From a checkpoint of a small transformer trained on Wikipedia.
Size: 11 layers, width 256, 2 heads of 128, MLP 768 squared ReLU, vocabulary 750, 7.36M parameters.
Training: a variant of Muon for these matrices, 180M tokens.
Each number is 128 + 24 x the weight over its row's rms, rounded and kept within 0 to 255. Layers, rows and columns count from 0. Numbers have three digits each. The size before them is the row's rms in percent of the matrix's.

# layer 8 MLP up, 768x256, rms 0.108, rows 414-627, columns 0-63
101:146114177106189101095184115129098123119133144131104161108139142158150137122144125180152120166134144132136133089102163135116140111139138133182151115091142090170146126156121165156151108136137115
100:114127103154154117121104104144133123128131138135142116102128099144140125108124127069140158083171121143175148124153110117096126144087121127133105138173126119108157101113136108106155118113118145
094:095118166075139111130105142094117072112181145125112118103142127160175129137124091139153134135122122133101101115143105143181138172120119074140080144150145130177126093139171128076144127106152151
106:133159129122146136122127111126165142116075105133125149136148169102154110174139122098154111107136127108083110127148146124121100164161139154133118163158127128148131087157203114076153167155096127
099:156107152129139108193139124142130105133141123122127150104135139139117128162125079095153153147144123174102121101143123143107102105124125159183126160179116149172151119099144129119096127117103128
107:154120169146098114134114123143100108123133147132148121120095080195118125176117133165131139113107137153128093144121110155122178145147149144115115061131135122131134101141113128120169108135146181
107:167139131152169134146156104165170102143106081122130119139136104134126133110134106145090142135122167140161150136150104172134116119102146153127135118094170117125099114121134112126115166123112124
098:143113142157103089139138118160132156118125162150164119110061120151151111145126139143137100095119126123136162102119168133110100076104117123144138102142138100169118135151129143099155128091143131
099:122167134095178132140161080123106140100162135150132129140101118120154184150122128131125117128174116099116162181095138145120122096134123089160165162110145075108157130106114148092132134110149103
107:164136129133159091159120148096147116156127124127145130112119122125144132118111138115148103150139080107144135107104116062162109115098104113156087102112102109146117141181115121132170094149141148
106:130114157142090113139155095103184140123152187122138115119104158138125155176077136134151111161139107105121126168128174110100115113127125126169126088161146083123116114131088167121124161112140121
102:121094109094103133100114126120123125100145134123149115095160133132125162120124160138142107169168160097109135123099127125143144146120120085126154098108124102140092106144159168132100129104096174
104:191141128147165131117133159159135120111124116096167092145106149130174148080112145171108134102123101096152114148116132107171128133126189087142138129129144131169123111106092144153128194146125072
090:138116154135132136168120101146119112126144094114103134140161172110126100161149141124154101142177123131095096145099127102098138129109135124101099120106150132184119106095141135124147133137135152
096:150128109147133090158176171149120103105155140142187132106119075083119152133115141130113120138100148118148124088112145122143136135120159191120127144085133135133128104115125171108097101140174093
102:136111103191127093171127119086086139141122150136114135071153104133123175136117114113131085119094116187108128102141130163067119145140103151114088129131131086129137097174115111097110137142110136
097:131166124110144102141142126129109123156108109159161117147114147133127110159153106143149100125151083126164122163121151129137169130109132160136080106118104106172127151148070095105114133106151162
105:110132143103145104105113060135144088128119126169117151148129139160138148118123106134169134117134136175119102148144171116155131089096143092111113072139146141125127133155103160176172137096096127
096:152109101140134133147182098131151121173123104124094123117118107180126156167105140062156134159146136067146113158112130138120114152125131142103138167103156118134138136116120136103128134185094121
103:137138121150140118142118145146087108142173139072097158109114135138098098132132133138131113123166151132113098130082161095090134138116142118127122146125117124146181159110096120127127109169121137
111:118145149144111134147123129137094167143112117073117168159156125132154085142130140131128133141136141138111120131141112173152115116107115109143130109131127118155160103123088120127136116159117133
090:117107155168111122160136133122089126139092119124143159123116133119126099145114144097101129108123102121098136086180127094130158150183119153193076095127126129127131119116132088160104115136136161
089:141147139162183124108093094111124114130152084132177150113121122145134112104138125132154172137176078131090082124141124165115133164094139126128132190122101139146121078119184084107095117124108126
103:146143150132121139110136111164133126139136152138129115143127105070141152133106131132159105124132148100158139131132111124118147140141112106074161171157117101138142152144137151097142117182104113
102:172148097133149149115139127148165148135102104142153146152132120143170175109126174122138159122101121133084122136144116115124129147128145152144106173142117133102148099098118146090120171108123172
092:133148136095102122166152130112147069112155099090156123122119150142144152121118141066118109174129105126129114108093120091101167128149133136139113141110109093105093095159114117109116167174148106
101:163133110113158077094167128108099160122071155080130138141128130120150114132065134112139157153090132084131131114131104141148128126118092110090090118122149146157124100117144119136139152119137120
102:144118131133138116141116133132087102134127123152127149124112109128122171126059107145128172112117156111110185121105131143138119117143138124105172171153090141140095124111119124152152108125156144
103:147128134170136173170146126129132112114134110120106128166157142145141112116127163099116134136131105087099109145160094106194124126181091115091112134132104155123127118155130074123108123154155141
100:144141148128102131139165120130125140144150156124150125162102157163141130113076106124139123129129135077122166109152134146136137123143116140114173121124087098093127135144109118094116140152074181
098:130145164079142110152130074141109104112147118125106051121151156124122193133129150165132107114154113145157136103118110120103120134097115133124137138153100109128086119135097113133153134148120147
104:105075123128145093166162107141125154147105125140139143139081125123149161086137132133115148130089171083131119109114144170111143105140142126143085130100119135082137143108166106113143135119110123
100:140091139094129109166133124131158100160149148066130114083165100170126166152148101119166132119120110120148160150164142102127101146131129160137138123117116142146105110124082143114141105130182132
103:138115128110124093100130087139131127139134157142128103118126131173141151104115133112100158123091124138112135111099127124145085113088134102141161113100121129156141124112152112115154099099162123
097:141122129161137065103115117141137109123169166136147133106123106146168118147152161149160150143077129085110118171120145167122147159183146172077129143147145127117081122094131112147141114115099102
101:133101150140107127120149117133135132139115128128160094124127120170104096103122151157101164094155131122139105158074117121142168147176085077143117103165154146092151099136162125102155124120110143
099:112133102114198179104155116165123110145106109139150127145134159156138143113145192109076129136148104131148128130131136114116151133115121161125100121086078087136159097100114160113132171147134140
105:119099131129139175161138100147142138132094110128148125091106130124096115129149159138147149113124143109149106111100138151153126192127119112135143115085137102121140148117057101136132109109152157
099:138162113122142135191137118143138172100175123125117119143116062139137133143150128069107097127125105139096145187142138133136139129136153104152129127172114141128143094121117126126104164156144113
097:151106108145103103083139158139154087132138145150158097137149102154172121129092137105101137170142082089151156102071140163109114157120161126106094183076151138126085122130132091139160120120162106
102:104122131144136140169128144176153129164170123151108166127147123166164155098131149165151234195128123138100151166130137139116159136170141119105114116096104126104164129093144153159135114119131115
101:124107153159120140150125121089103099111108162120129120131097115133171137115145113124167147109088111085147151136121146141099125152152171130115112075126145105108118125085159154108163158116157127
101:128115143128094139117104129133105108136139110115141103128098131100123147124134102133095086157161131096110120144170162114142134123149131081133128116131074125127093156156180150125131121139122163
106:170108140187122110155160136107156140154135156139125093121137122160137150097131100118139060156155131136126120157102120147191123093154131123099106114144140093126139131130118092103126111123161099
097:109132105106131118113152131129084087122078108112136145087099109168118082132139131158163130143113117121100113133131148131110087160136136127142121110120106154147165098122113139115149117070103154
100:140103127113121123129112091109151120123090101156146146100075125130117142168088136073127139155152125091137192124124156149139087076143137132127116136156145119120096133088112150163107108105130129
105:126109085117158104095166126119131107135082107129121159128126113118114129131161149141134106101166156103133120113125106123154138122122131082133155138145169177157126088101119132169092103184092154
098:145123147149097076118131155134113106129148141120109088109159072120166120137134152116162128110128101105127094069133163110096097127128111134133141114112189102149111121109122143127120137112167114
111:134085089165165139135154112119157147114118157136137115140140117161125121149155119125162162125115104161133121145133123131112129125142122125089136090178105147126125101138180111080126098152160138
109:154159154136145114109160108125164094086112149103133144149114149168139091136112096149127177124142142098139157105125102106116091138087172101156147091118085139131141118112154140164130129159178121
106:172100180105115134127129126097106149137087141160144152191094123144143134121092153127124146166116131125135148127103165132174125109143123185142098108147128095125150113159098111138092179140125156
108:156127133125074147123081134170119120160142122155131116162130099117114119145152112137123175144170115122119075134112110142162144085104107120148117162112132113097127105160126114133129130096101126
108:113128141118099132112141099120114129121105151156083148117117161135148134120153135113153104123131110131095101119155152101153124125116102105141105150118136103136090173164085138103123143116128132
102:129132167145126099132128090118162132142162119095155110118129120118153099169139094122163187140141118134155138118090137094140088118137146166090144124118112156142132120128145116162162138138110115
091:133125175102115114125166155185125147119171099129102125131148152095121165146102141126126125100176132146074075100143070149122151164093063122105120089129145158131092106132132160124147114080166138
098:117105170113105136120139135108129168103077138113118106159071088129114129115170139125123109112101108128125111132125119174111137165155107157180110106171140129118101120110136108161150119096129140
099:157096118145102104178129105104158129095158131108171133115162126125134172136120119157126186096114127135123114097116109147132129093142124140161128123103137126141133113117134136136112075129143076
087:151083143158136164121133126124069086120147103113122113098147126145173136137156136090152145165123109155116121106111160103139183160104115126137088139145112145114119101108140110113125121128142160
098:091105186140155112134142119150084143104142137096121140097144108118124172127110169171164102136157117115124131120117151140101111117090149098104128126112132098184101163105138122100157129146144104
100:133104166157115161149079073133128084162143143116165146113142095144070129138163155135161077112120109104137130117161131127116119115151151150141114159126129154159142131151145176106125134205110119
100:151101133174129137126116101146118137123125162151159173114141088152119158141117136130144127131138160148145147082127147129115112134116100113099136149149124121136146115167143134129115138129103101
093:140097104137147120172153131128119097096128107118093109135140150166119127120115130148130131060129132093091113150104144144099124142122166119044151152101113149155112086145114148121137145142119100
094:094107183189128122131126123126118122120158108137140122145085159149097134121096138150141121108145092097098130154120148136084147122117144123173121147146133126117153075130124138110120112159161100
100:118110130118162123153169125124168126141141144115074130088125121131132126144107147151157074130135131076128106134101124181121163170127164136143095154124147108107181125126098123165100157152143133
094:163111113123139138122178137114105147130114159090123108140132103164165071139119131092091109106167117147115134116152186126121126156160102136147112131163133128107129116148140115100179116096105114
100:145121073178124182155111145203073112108135107096145134105167096142124129114197153129145133135141122157120136137122151116122080133109147142076134115124158119073119099140128094111158106095101121
087:138109127142127145139136131140085134112083126133115123070143114080146107130142129069090131136164121157155133124098122115145140142131108155133137124172150156112121150130073161124065138149143104
110:119143123147139117109098162092131123153100139122131137138149163119105152150150129151080157154161169137096161101114123132134067095081135101145092146143107114111089122162109138087146115112189111
097:105068149143095127123135103138165136100134163101121098154096167148115189110114141145153120121153155123167114134127151114106130136118093114143122113113137121111132099134080115180109104102093099
098:132128163112136124159137083111106101116148099116137179157178119129139117164123119175124141163107139121093127148125150119116130142082110105159074110137144117087162145113102088149100099164089067
094:142117121121107161184126086108171104156134122116128114059055106134126077122161123114132088109132119159109118168110151102120116149117124117136165114143137137119121150114146109106100129157145160
101:116138096122171159141153152101102107153106115172129156154134130120121140145156083079116102160169126105122113127120148115091126171127153113153140146135172126135141137152131119138120138156150115
082:144131131153120117151158110136132103147163149123161133143093149102140131117133181158141178128146137115154109155155137137145136119130138118130094106153130083128125130118157105105116118120130125
101:178129120119127122150193149130163146114114153124144153171134124149096079094067177160079099148163118123086140156110169137163125200111127151154135136137143099104158059095142121131087155138174094
102:140087139098132102148119126153116089130100140116139126121124149093130157132126148106160168163092135093125112133118157092132106133103148145125119112133151075122137102157153126136139113116155093
108:144113086141115145145123102132137133101140130090129131134097082129144110160153107147068100090145088070122164104091150122142148120132154092137114112152120112145142126149089138123121138143117125
103:141129138107136116159126119103089148117122135138150091099138131157128111098130131114137114123121120115089118133139117120140140136149152099125116099158082106142128086105125099086111097166126115
101:144076098153131130127109170131120125146165121101141098111122100161146099159136135128097152156139130119155110160141167136129114143168179113077142141153106135162067125155095132162131145140118138
103:142113112161139117147142077105197136111129140196088140122118140139108109103186114129118130187143128160106083112153152111147118105092107131147109144163186112114121086121173169130129107111141141
097:123116140123147146141122109094115090109121121161171135130142114126169115176122134098136190123124137121129120113108110074114102153131113126157158157182090102101102141137114108121133127130112144
108:182110135130112150154128125111114132141118137178142131134115112120124162144094148131134140143124125110128134157120150144165163127133143105084106138111146110135146180219111123112135101097097143
096:163076141146155156136140106143118150104151167161124077146105144155158123123168133141147142165146180171150134124163165119065137135137134151169109142117149136138139108117092140130101122130082135
098:128133090123084101152135109128124133125170170154180096124111118165147129099175153144141109118159107096154110101108140173112120132148097133137114132114134115127110125161154139133055132125173138
104:139183106121148129166149126176086113103156121143114139103141158123125120151121152151168132103107140127102081088143130121099120156096109160129138168089169123121161155103136134141165124090142115
101:157103149140088143137131092140155117136136126129141127121110135105118144090138114137116130119081118113091129111148148161125098121139145130120072195145155127129165154152125162133107090120119169
104:144116134131109122134147123129109141109119152125183101104110130154131135090120126116125119177124109087173105127130103155150118124097120119128122124156120143168132083100112069182167161128115130
098:162133135111134161137121195100107108142108134113166131162098147121094140147122097116137126153062176109086113169106128100159161143131100103107134125123159164128169144146119126106139140144098115
099:151142145166144109150126128150091101155145110096127115127117089141133133135132136151102126083108136101117102111156139125135157134132121138148073122135127094176169065123078123120117123152121100
103:162141156130132107122119122104111140158163150117144129127109165129114134153133110139128116115149143131093145142113129180158114098166106120129109094133125118130152146109153124081124131144118130
097:143124133163141128184127116087146135126154147121099162073117128150123109091116102167149107150120109145095087109128140125162061099109151122141102111125148159125133154118116126120131145160099124
088:148122128144133088137129071141140075135155113139163139103126152117147136054151075144143163133116115158147096114151054178106162117115110111146138136122162116163123111124152103190148129111158149
102:110103134117166166116156149151126124164104121098107111134138136126166133157186149105147143131136132121121132081131177140133171129121088128134137147176145116141133135169149141093127099115127115
104:148128116090152104132113098132141154140164069114120190142107105164139086119093080114135128163136102159188101109123147148094110115156115104117132160093106142156107119154118164135129120110143149
095:139116156124161104123135138135160099103130146126149091155143154099149101102149118131159143146115071101130137157086130122136108125109152179132116132135138127126120125176123092165123137147099145
104:169132135056149143141124105174173137188175119180093111091174114086087123130118156134087108128122117114140097099108126117155100125112141098105107120150113116159113139075116095096109148139152128
098:137177151124138149118124107130115159134124159103128136111099155165090125137111076125096105106095145117112073113113143125145130131118105101084146106111123147126131130152156144152158123130081118
095:136108172127110133133177165109119100145110086136161165152096113125161173169178130162133118126122120105132146103139091073123112113123132134151143079152127156148138105141125140156123129108088124
113:120158143087144146144146108117147136111112143122111172167081138116120107099138092140167150123137102108178130105112100137111129148112135134101132113112126141121149148124157150146128135107106138
103:155120130134157133126153147101107112179122197132164109169111112137158135150145120159134170107091126147157119130089159123107132119130148134124125081109125115151148131163138113127120092104109106
098:159146132139127116135160141106090136090145153114156124079153124094222141133148079127137121144114116178087098146171097127107106095106101138116156166144122129139107117125139126126145129108162129
098:118134148133123131118108118117119141145102149121086176145066122139113110100142105155134117149133119128098122127109106118109138144129100092131096113109108126126130153137113134110117145153118094
104:169139111094128113130122144111132109143125112106160125116165179111121177151102172155140149119116119099151096123100100126116125110162143106124106082162128152152119099111166152143115167141123119
104:138120126156149100121136129070115117127108148093143128113116145154167151125113145118146130084157108165167132134092112161118084139111172108134134109127136132146088105136123092114151161131114156
106:127128114118108165147121137171135126166138145127092113132118106160111131086138117118157107126103106133122135143100108145118117115153086137118080090150105119179111124121105119129122102141118180
105:159128107152112119164141136108109155111150196168138114146109070108127111114156156091095124108161101109123094183123087125124082114169128124132120140090150103194115114135093097143147118141098075
094:127124105123157121135109094106132147110068112117097127102107106146111151148162117147186160132149115109101112128134130103121161126121107133098139121135100123155157137162069146129126091168132115
104:153133188129151115148142152145142101128133163128118071125107100068131152181137128116127120136125142119131091128111122147124117155113139139154102139123118122154101107136139102163132155137108134
102:111110146133130135172166147146116138100157121123135177080091139147126134106129122117151144113143147169095124149110094149114125133117103129131128097157124137128119122140122082130113127112135138
090:122129133092107133149108102178114099151133104124091118134133161147095098177170151114142118167107152105125138099152125124118138127135096097096152184164130149186135101108098110132130126146102082
090:171151159179133128139155165160108128153140121094130151142109117133109157121119188141137180121107123166154143153153133120125124145108117099136110137145158166135106109070102081093138159115119122
100:131108147124148155113156100112140163134156174119134130127114146108105123195161143126135099097136124154115132135122124098092117157112161120127097143174115148155129094140119135147103106155136122
111:144106126116106135119149157129153179144110114140120137119115135151168208127149122133120109146120141120116115093147122066091132124152093122121160111167129112182134137113135137149106157165094123
109:125107106167120153109168123084112141127091112158125115122106141127118136073138131133156137119116134113141116117101154110137108113145128143178136103103191132128135146153085142112115143122129143
100:141128113173110086109148118105135123128110133171127128134136098152182100099119126113096116118143099109108129098103142180151118140119139125156118115139105130153106125120113114137102093156154160
104:133113152164135128142123101134115172116120129090141152150152109141120120131149150092147115121109119094149146129159140132099131107080118138107125102108129138147134177122093100168108140147093098
104:108141100115144115152114104138087158131171126127132137141112166156126111152089137104137127140141082169082119099086099145113075118092114141145102118108106112164140167093135161126147109163153177
102:128134185096131173159146140143166118118145105149154155150120158124176165128158136149135134140117142130124135130125092144080118126090117144143146161091120149130145116135102090126123143135134180
105:132112133166106088164089136145162115137126132122157112120118147110113142093091129140133143186153124123133128116098091146132096093193164122147100156124136117146126131165115130095176151161119134
102:128111117153145113156109128118114121106088111137181185129128153143135142143149153127108134118120121143132110094122054101114135082111126101106116153150135106110120099177095120140136126105141124
097:144167116086126126158138145144125147128143081137123163183124141146186133141113115112087179131102136105090172131125109138149121109123126155143151139114064087102120143144156113105089128158071117
102:158134071135155151171147190144122117116135126119115108123151114136136165150116121133109134132111140171134137152132162165095125131107153178129105096159143144134142139145144105138148102125132105
099:126117156147052153139141095120138157145135131118136151122120132142133088104183149108148147169127124068135117132096139134124120144149100112099142100132123121109109139112179108104120165168163112
103:141113140143127065097163122158143097102131093130124118141156129147103090137131147149162117075154114135143083161119123157163118149093141125107111129103133138157133118100140121124135139125095113
090:165100123088128139127123088145175116113127118118131136120165150142084161139108134142165106132165108118111125108130119125090147116105179132085110106127101168156114139158093185160132116128111112
102:121108127114119143129116158106111142130159126106124124141102125122147125175108096122148153129118120142132142131124134117174130170098123121165133119138128144098114107149082098087147105132163164
103:146115106129106126123156093103136135130156170100087156140151156139139158131112109129146123135094124136088148100122153122150117121132179109119158116121161102180113123093085166108134128140149151
102:112117135131151126138146115182142129149157147124143112136145156076181143112136080126088145171100134137111143111138119169186116143131069098140150128110123079125156121116131112136173149112119164
108:160145131155095143177146148118108167138125134124104137116109134101131143142114144122121136143164095134100138104125087105142126137162111185118152128134161111137121122142158110112116128139124107
093:122109139144093133118143118132093138146156137168102139176135145128100141142140129148131142146134118109135099147131159206143125113114131141114122109119115131103156115101124094140125141147132149
114:161138093089134111169146137132103140117137104099141158166107081113116144118113169120106110154164164122123090101102133131124136142146106147123090093110152103119135155162139112096136104147084166
097:096135160133123124136078089147133152160133131141135137138117186106116144105137093114156143134166087141153129118151150133077125163144095129155108131160161091144122141090127133164164119133104115
103:137084130103159120137100121188096114154105161128136095116122120144144146091113133124147136161148177182106131091132140139141168137132135132132143157092153113132129151068117145196130119162153146
098:126099153109125143115167098158101130131094122119102179125140123107144156147157126122133126144160134115111105098091157132174111105134097132082062133113108125103137086126109144136127136147168094
094:144156101131120122165147132147156140127118121107173115160132111109097156131116112125122146146125134125128125178078115165083125125150151133139114116105115159136150090148110176140117074137160137
094:150135153140129093153149127043111101147130133129158092131105145117136138125146094117148184097119108125110117108148154110118140135131110115067084160128076094125137107126141180147144182135107112
106:163117120177106189122120091113136141141136135139138140130102116123156125108133148160147117131126162153126130140154168173116084183145145147094182124139144140133086049128133125163132115113100143
101:122110093116143118094178073146112135143157147127123115137130122141163142151143133109124157141112109151124114147099093146151130106129123087135127127153108084122126122135132095149131055125125110
096:140124108110160144180119125149102140120185131150122130127116119091120085122148107129179147140136111114111103126103109155132104152141120110132134184157144138156104124126102111133120122100144189
104:142130120150083178160124164134150111102156162093095121107136144112129115061143156132137126103156138131147147113127130156141104158100115118151127110157071109131144128133118120140140131106113132
101:122091139144106082113161108106115146144159140109134129086142133138145101164125115120161156089166104143160141133149150123112111145115089107156087121189151144163134152147097174147104155079104141
103:134141074123122063141131142146070103095102153115137113110133091076145120123117157160099130162116142140124107137097113076157123085131123092137163116099127089110147108191080167131150139149115162
096:144112104105095114137136119100146098148153139102135117123143111144144100115140134129109129136128120136088103139147127173125119100116105142173111119104143138114072137105061101155092166129105109
102:139128191095128156168166076127127113114119142161110089116078075142089130149151115151119145059156115118109087149158115120132103121107137143143126130159173102118125094171151130128171091139146128
109:149137083133166128125139151135124129115143105150113184112141167126116137133160148135128142093121102089127157132101088168164107094160063117115120114137135138118129142131160146118153142119154155
098:107130146145122103139123138119126143128135168094115113150102154114183106151153091126137158094122121118135114126103111119139167121123157093178126170111103138124156129122076125167116117091119125
090:130159093136134110099088098157115077126138139147105102121160161126116107121172136116137070159127107128100132162129149132140142124124140130133183158087118120121165116112139135188128107155144140
106:114108149146151206156139121114143137141132101122125155137108123127150134086104152097177128144142107144120113095115128137092119101169108159126103111171146095137127099108121132131129095129124133
103:167115096170101156145117132152151125181118143154123115138112091104129127124133104122137121155108135142117107164096129129150126158199103127137121127114104105148156159122150148094147130180123096
095:147099128100134141180132128089085102119151107136173136112101119118136097140148138155152098145123124119116130136134143157113110121140173118132111121141088139145091147147128165152136133097081139
101:147127091135118056132117138101122065156122112104129180104140127148111119148130122149146174131103107103112132127150130139149081092099084144126117110123092093136102126136100142133107127091136144
091:152084157144082128175122132146097141107158046117094115096147172116156120145105143114104098153073126145129135157117158112148113138100108102134117129111172125131145124101147139160107066171133160
105:120116113098116130111145109167103095159115094120103178126182123103154141121126128160117137181114122157134147127111099100113136141132126125114162155140074127174133138079087164161147138124103150
105:136091110164126099162091106145097121144128148110141098091113138130125143160077145167126107164108117084149143154122111122136130126107119103151158103124136120145167158113127091123127114105123170
100:150113193118142091109081134103098138161084109129140157118127140132117153153140098134193127168146104117069121123115124146134108122139164132091103151135136123134089122164063129151111136175166129
107:132124106162143122174129107130124090111152128130144083124116136147090170101151111130127131156114119143073136168073119108107142146115103132125112111133143112079145142142074144085099084074159125
093:131118170177123114093145126109137103125134159143114130141089127120136147100131096100176132093113105099114116178133141133128129093141141142122122130137143145122140109160148142126152104176110123
106:157131161101118092112134158148120110147128126181103129132085137122127128148145091102118155114127131095112119128092130149099113127094153143127138139121136150144091126165132119095104083118132127
108:124132096174140096173120085102161130118112133073106148099140090155165149094081150107141123140097150124079116117157144169149118141084088122154115103174128112122121128120132139150129091164131123
102:157077081136146145131143125142117157130140142119124119146097098147099143112145107117161090102123111131113081070140189134059084139068150141146089131127138155090107096100149157164125131169192126
103:123097103129131186154115153120105126111132144167130128166092184133148127144130143141108127154124087132135158143121136143120144156114161118128102102127112138116140106183107093128127143115102137
093:156154126135136125161118140114135120116114125129111149171150136121139113083103119075105140135104124130136142160125094140117126125143116140120165148129176138154138176139126139185079129139125148
100:127135156112145144138118153143098152117160123159141149133101127113145134135114144151136137189179138135125140074115115097083121130114113083116141140106127090131140143127167124133148097095137121
095:091109162121125110138100096100125132116113097140119105111104144104174104147139116129100174167155119109096126126111135115132181125099158118120127138115097158173115095142081079117146127119129115
099:155101084091149108142131114152113125101098146127085123100131173135119122135132161124124145139156098120116125119137134117107125137107102141121136147130102102090102091131105146104099132129115208
097:098111128118150113139149130123129110149159151109114134126153146147086126116162151157111119116127129158149081119136061132109120101137139106108145128072119108135130125123148119166111117143096110
099:168176129152152107161126115143124139190118110134150121135130109200110105119112140138112108087111158130122157107084092114104122122121152127120125148157126140100165155118118114175121110130163132
094:109110179122101112156123126125114119102154123125133126135116160119140129143096124151127106173192151139102101176127144116093143174082120110118147093136134115125110149103104111101107141129111119
099:102129098127137087114153133131098144135117098114089087149149121135145127105121153128131149115145080103153132125072145164102188096093116111127126092107107085160122103128116137084107140133095175
100:115121136138138124127139111109104148110129117101128135105105128138110120118124124104116107123117126125142128181149097141098145172125146119123106134138119144105162124164111141115168114132108139
104:153145146168116064130112113098124163119141123156222107073135105151140111138104107155126098148103123132089101162132136134161123126148097127139119148113152126122099139134116140144109153099126140
108:126143116127142143127124142141108146148149069126140145129144172129151129113143113106120161123110116154164107106130142135162148167126149116138136113092146113135182139079124153160097109121149140
100:132097177133154108088108110132099113089149153081118159121146134110152135164092111176069144128115123127123118148143091139122129131119103125109139099117144151112148143131100128168107160082105115
097:131121101156130087106129136152128134153130157113119175123127125130178106125110146149147103167114133118103109078154139113131139134122106110145145159134130095150137164149134097145110149106107116
099:141109117151119091166111103109085137119135095149135138114113143118138141086132144124108101144098131119100172131121134124118111166121092126081114140147104106078150092112094115117127151114161147
090:146052137081112136134119129143132104111141149089115142089137122091137139131124116161165088165119103133148171134141122162105100086164109165125109140162120152161107158128112164127116113156164133
089:124116086137115072167118111142121104115102131136112137112114123154142123155141114114172139123102135106065099145110086150146180143075156103139110144136095148128091082154114089160101115156125123
095:145094138104140147135097150116140146093124110115127147124135128117130071091135108099120116147126131132157158151143151109076141154117094168125158167099073117137118119066125143131107110109095130
087:125129127134126119130138101136135086130134106095101107125101178146110134099099139144133155131124095104140114137109114131100161120121120112095145174130111087128115084109136112121108132153087122
090:134103130111193140115112113102121076126135109121139129104133086096095145120142091126155108145136130136102142156148094110126129114139152120133121149097139143157136105168113144099137120157093130
104:143088129120147100151162114102112112108122138145151149123131169136122122088123112153113150148099140138143131092092124147095129140117110083127128124144153112083119161111106082107180161121123138
102:145112148153145120134177129114108105137116134165135104139125134128121132106162124118085175159151138180082152151143145112139106122095109153128128143158147136096129173175130115127124093129109110
095:119174174100114089140169111136103120132143152091126136121135123120120127143101189126093141120077086129111125156128130134114157138147135138136147135121097142157108148120112091070114141117109148
098:141084080152143112128147129136083129111132158116134117127147084165115155108155101138116094117139142145139150110119129116178140094105108144086154102124137129117151139102121130107122140163145108
109:140113144103152107143172123136123163130134144124137132113109150178096155084130088153176136100107108138148120120140138166146155121124075100166098141178152155119100112166129139116080127103158126
098:157148120115176093128146131139121145131154155141140133156167128122084131124133149125133121134119125114116128118146154116107119098116117134097181105129118119130121180142149121136123082080096160
098:177102164101121054119161176066104111104090112131118130088079167088117130106110119096107106127126141118132113136114124110120114147134171158170134109136164139149082127159106122156090140113117143
100:109134129109138107154152095137151120130113099091157135134118144104121114068139133126104096074116131121102091120143132078145126101075065125129159110110114128130162137137113055118143112119151133
107:155134148128112144120149167121093103180119121108098125098128163170159163123109147107068094103143110160154164103121146156105114101102156175137121132172150105170124131134094144150114113118118144
099:143102141162095124138135154138141128131122112129160136151148111147121148184157130146099140136124106090173144154123150096119128136122125115144122095072092150091114136143110124084115137121112094
102:167122134120145137140157137161155092091170153109141090094127116137155127099100163149109136111094159101112125132136150105121085120127144134118141169144144119161154121156109131127111165122110169
097:144088151134142147151157084106115134118148108115138118106093138127115120118091083090134102144119152131141104171160154145124156120080114094143130122093086110131149084129094086129115118154144104
101:197147120074112118155152144119139127157126124124148108164162090157089139134094123087143112106146141132136133104156129111146124121106075156107117104109129132148146137139150113191135149147106177
104:125130082141158100148132145125154130166128102137123120106164150102136110104146093098140128107189178121151132113177170170157096156123124097135134094106094098159114080163141106114144111157136115
087:174101188128092133187120097086147107102154099158132103087161185117113134124104153112121092102123148115104133105130126083121140154161109120127129174122117133145151178103145099139094125114116145
101:136149159150105099154129157140127127114136110170134098176153151123112138112133158132161172112116136126109113169124174144171110109140128100179132133089144129162097142115124130107148114111122100
091:124134179168146141110143173186113148048147127137138151122119163136114169119138115120152133129089156114130149141145124138109203138125108122102157126158129122143183111119137146143153130138141079
091:121107126149112137137132151106113107126153141131114113062139099135114140126134144131147132126109122133081118140137146146171123111188185094166115095142117088131110116102130111156143138157133115
106:154115143142092110129109142121122115137166143099125145136099126094102176132161117136125121117131129138155085131093101131122166139137124108194095142095124140179113091125089142117133085084112129
108:147094094144109120117097120166125126119132130140116151116128114138147133131117140123174143153125148113117121147133129123123113095095159134146104116134137092142143103110133192150139124140173151
103:157092135108145107134133136150128098159145165104125165152139100114144143176151128093119139072130101147116139122127159105122123156133122114175110125122168076123142149115115152124093108102106142
104:109093144169152114157104149165078116155121121185139176116089120185114174141166139149087145138107095111159147120128110102132145153137119071131140121109153115152127153160158152105124119134141187
097:134125157097174124172138072149107138085144142166161130136101114111104167120188137113128129129141089149138123153113117114162182136110092140148108107162146062102140094132127117140123114111136109
100:148160157141122095152105120174115127152096168111124127151122135149080123152150114161182126151133076099083160148134133173164087125126127097128112108092128097133165139129137125158160103130085079
101:120116063158114166151149100088127132112177131086152136140146147127124111130102152116143109124108099111132122085145120152125160101141124166131099150139150125118124105110114145087113193134159151
100:100087144155192107119142113144113131135135112127157146116163125124127156145143086164143141158138090122145089143167170164135122160140169127173087126098111086151157143123154146172123119124130148
098:142110119143087087086113111115124076114124145139185149130138124167156150130110135137121161158131123140128109109102127115104190132114124142123134119125106105112124103200094139145109139086161184
103:145138153141103134124142093137100142149106060127101160143141130096119102139132113136105123086152106138119098121142146126148144130109122122211165149091133116120146120133175130109119112150116090
106:131085137155130108137133101143161135141182159129114128169146157178127144169105150119108119108091106129130112150144159139172102087115134072150162174103113124122119106136131132132101146120179100
090:125133115139120181084139125131161133109101140115102118179132113141151120095133130119098160094140087121115102092133139153093125129084037151144134122133101094144114139140140151170097117149127096
095:161092133104149152104164147124121155128132178103143125150112143139114115127102099128096173098141168136106103091122146138118074097099138162147099106134100168139098138133110154116171119174137101
092:145130149120124113086117117117099107125141129105128143089138122109147134125168190118138090134152151107136131160108098095122112093123138119150114089145133152129141111136141099172089131115123159
099:130130164164134147119141073144163144113114135134117095149163098118089122115117103138198125121121110126129097152156112163103137142153076111116126108107117115145135149116110139069149129134102146
102:143148118130152113172097135097118130173123128109136095118126163168159149117129107149105110126167163116096115139095095098095114120154124121163110124117119130136108160114129173130098133151125141
097:103141104118152158119153153153083103146160116154136095157113131099149130167143116118134125146093127086159166191106129097142139101142143095134141118118172164111111126141133115127102113174153186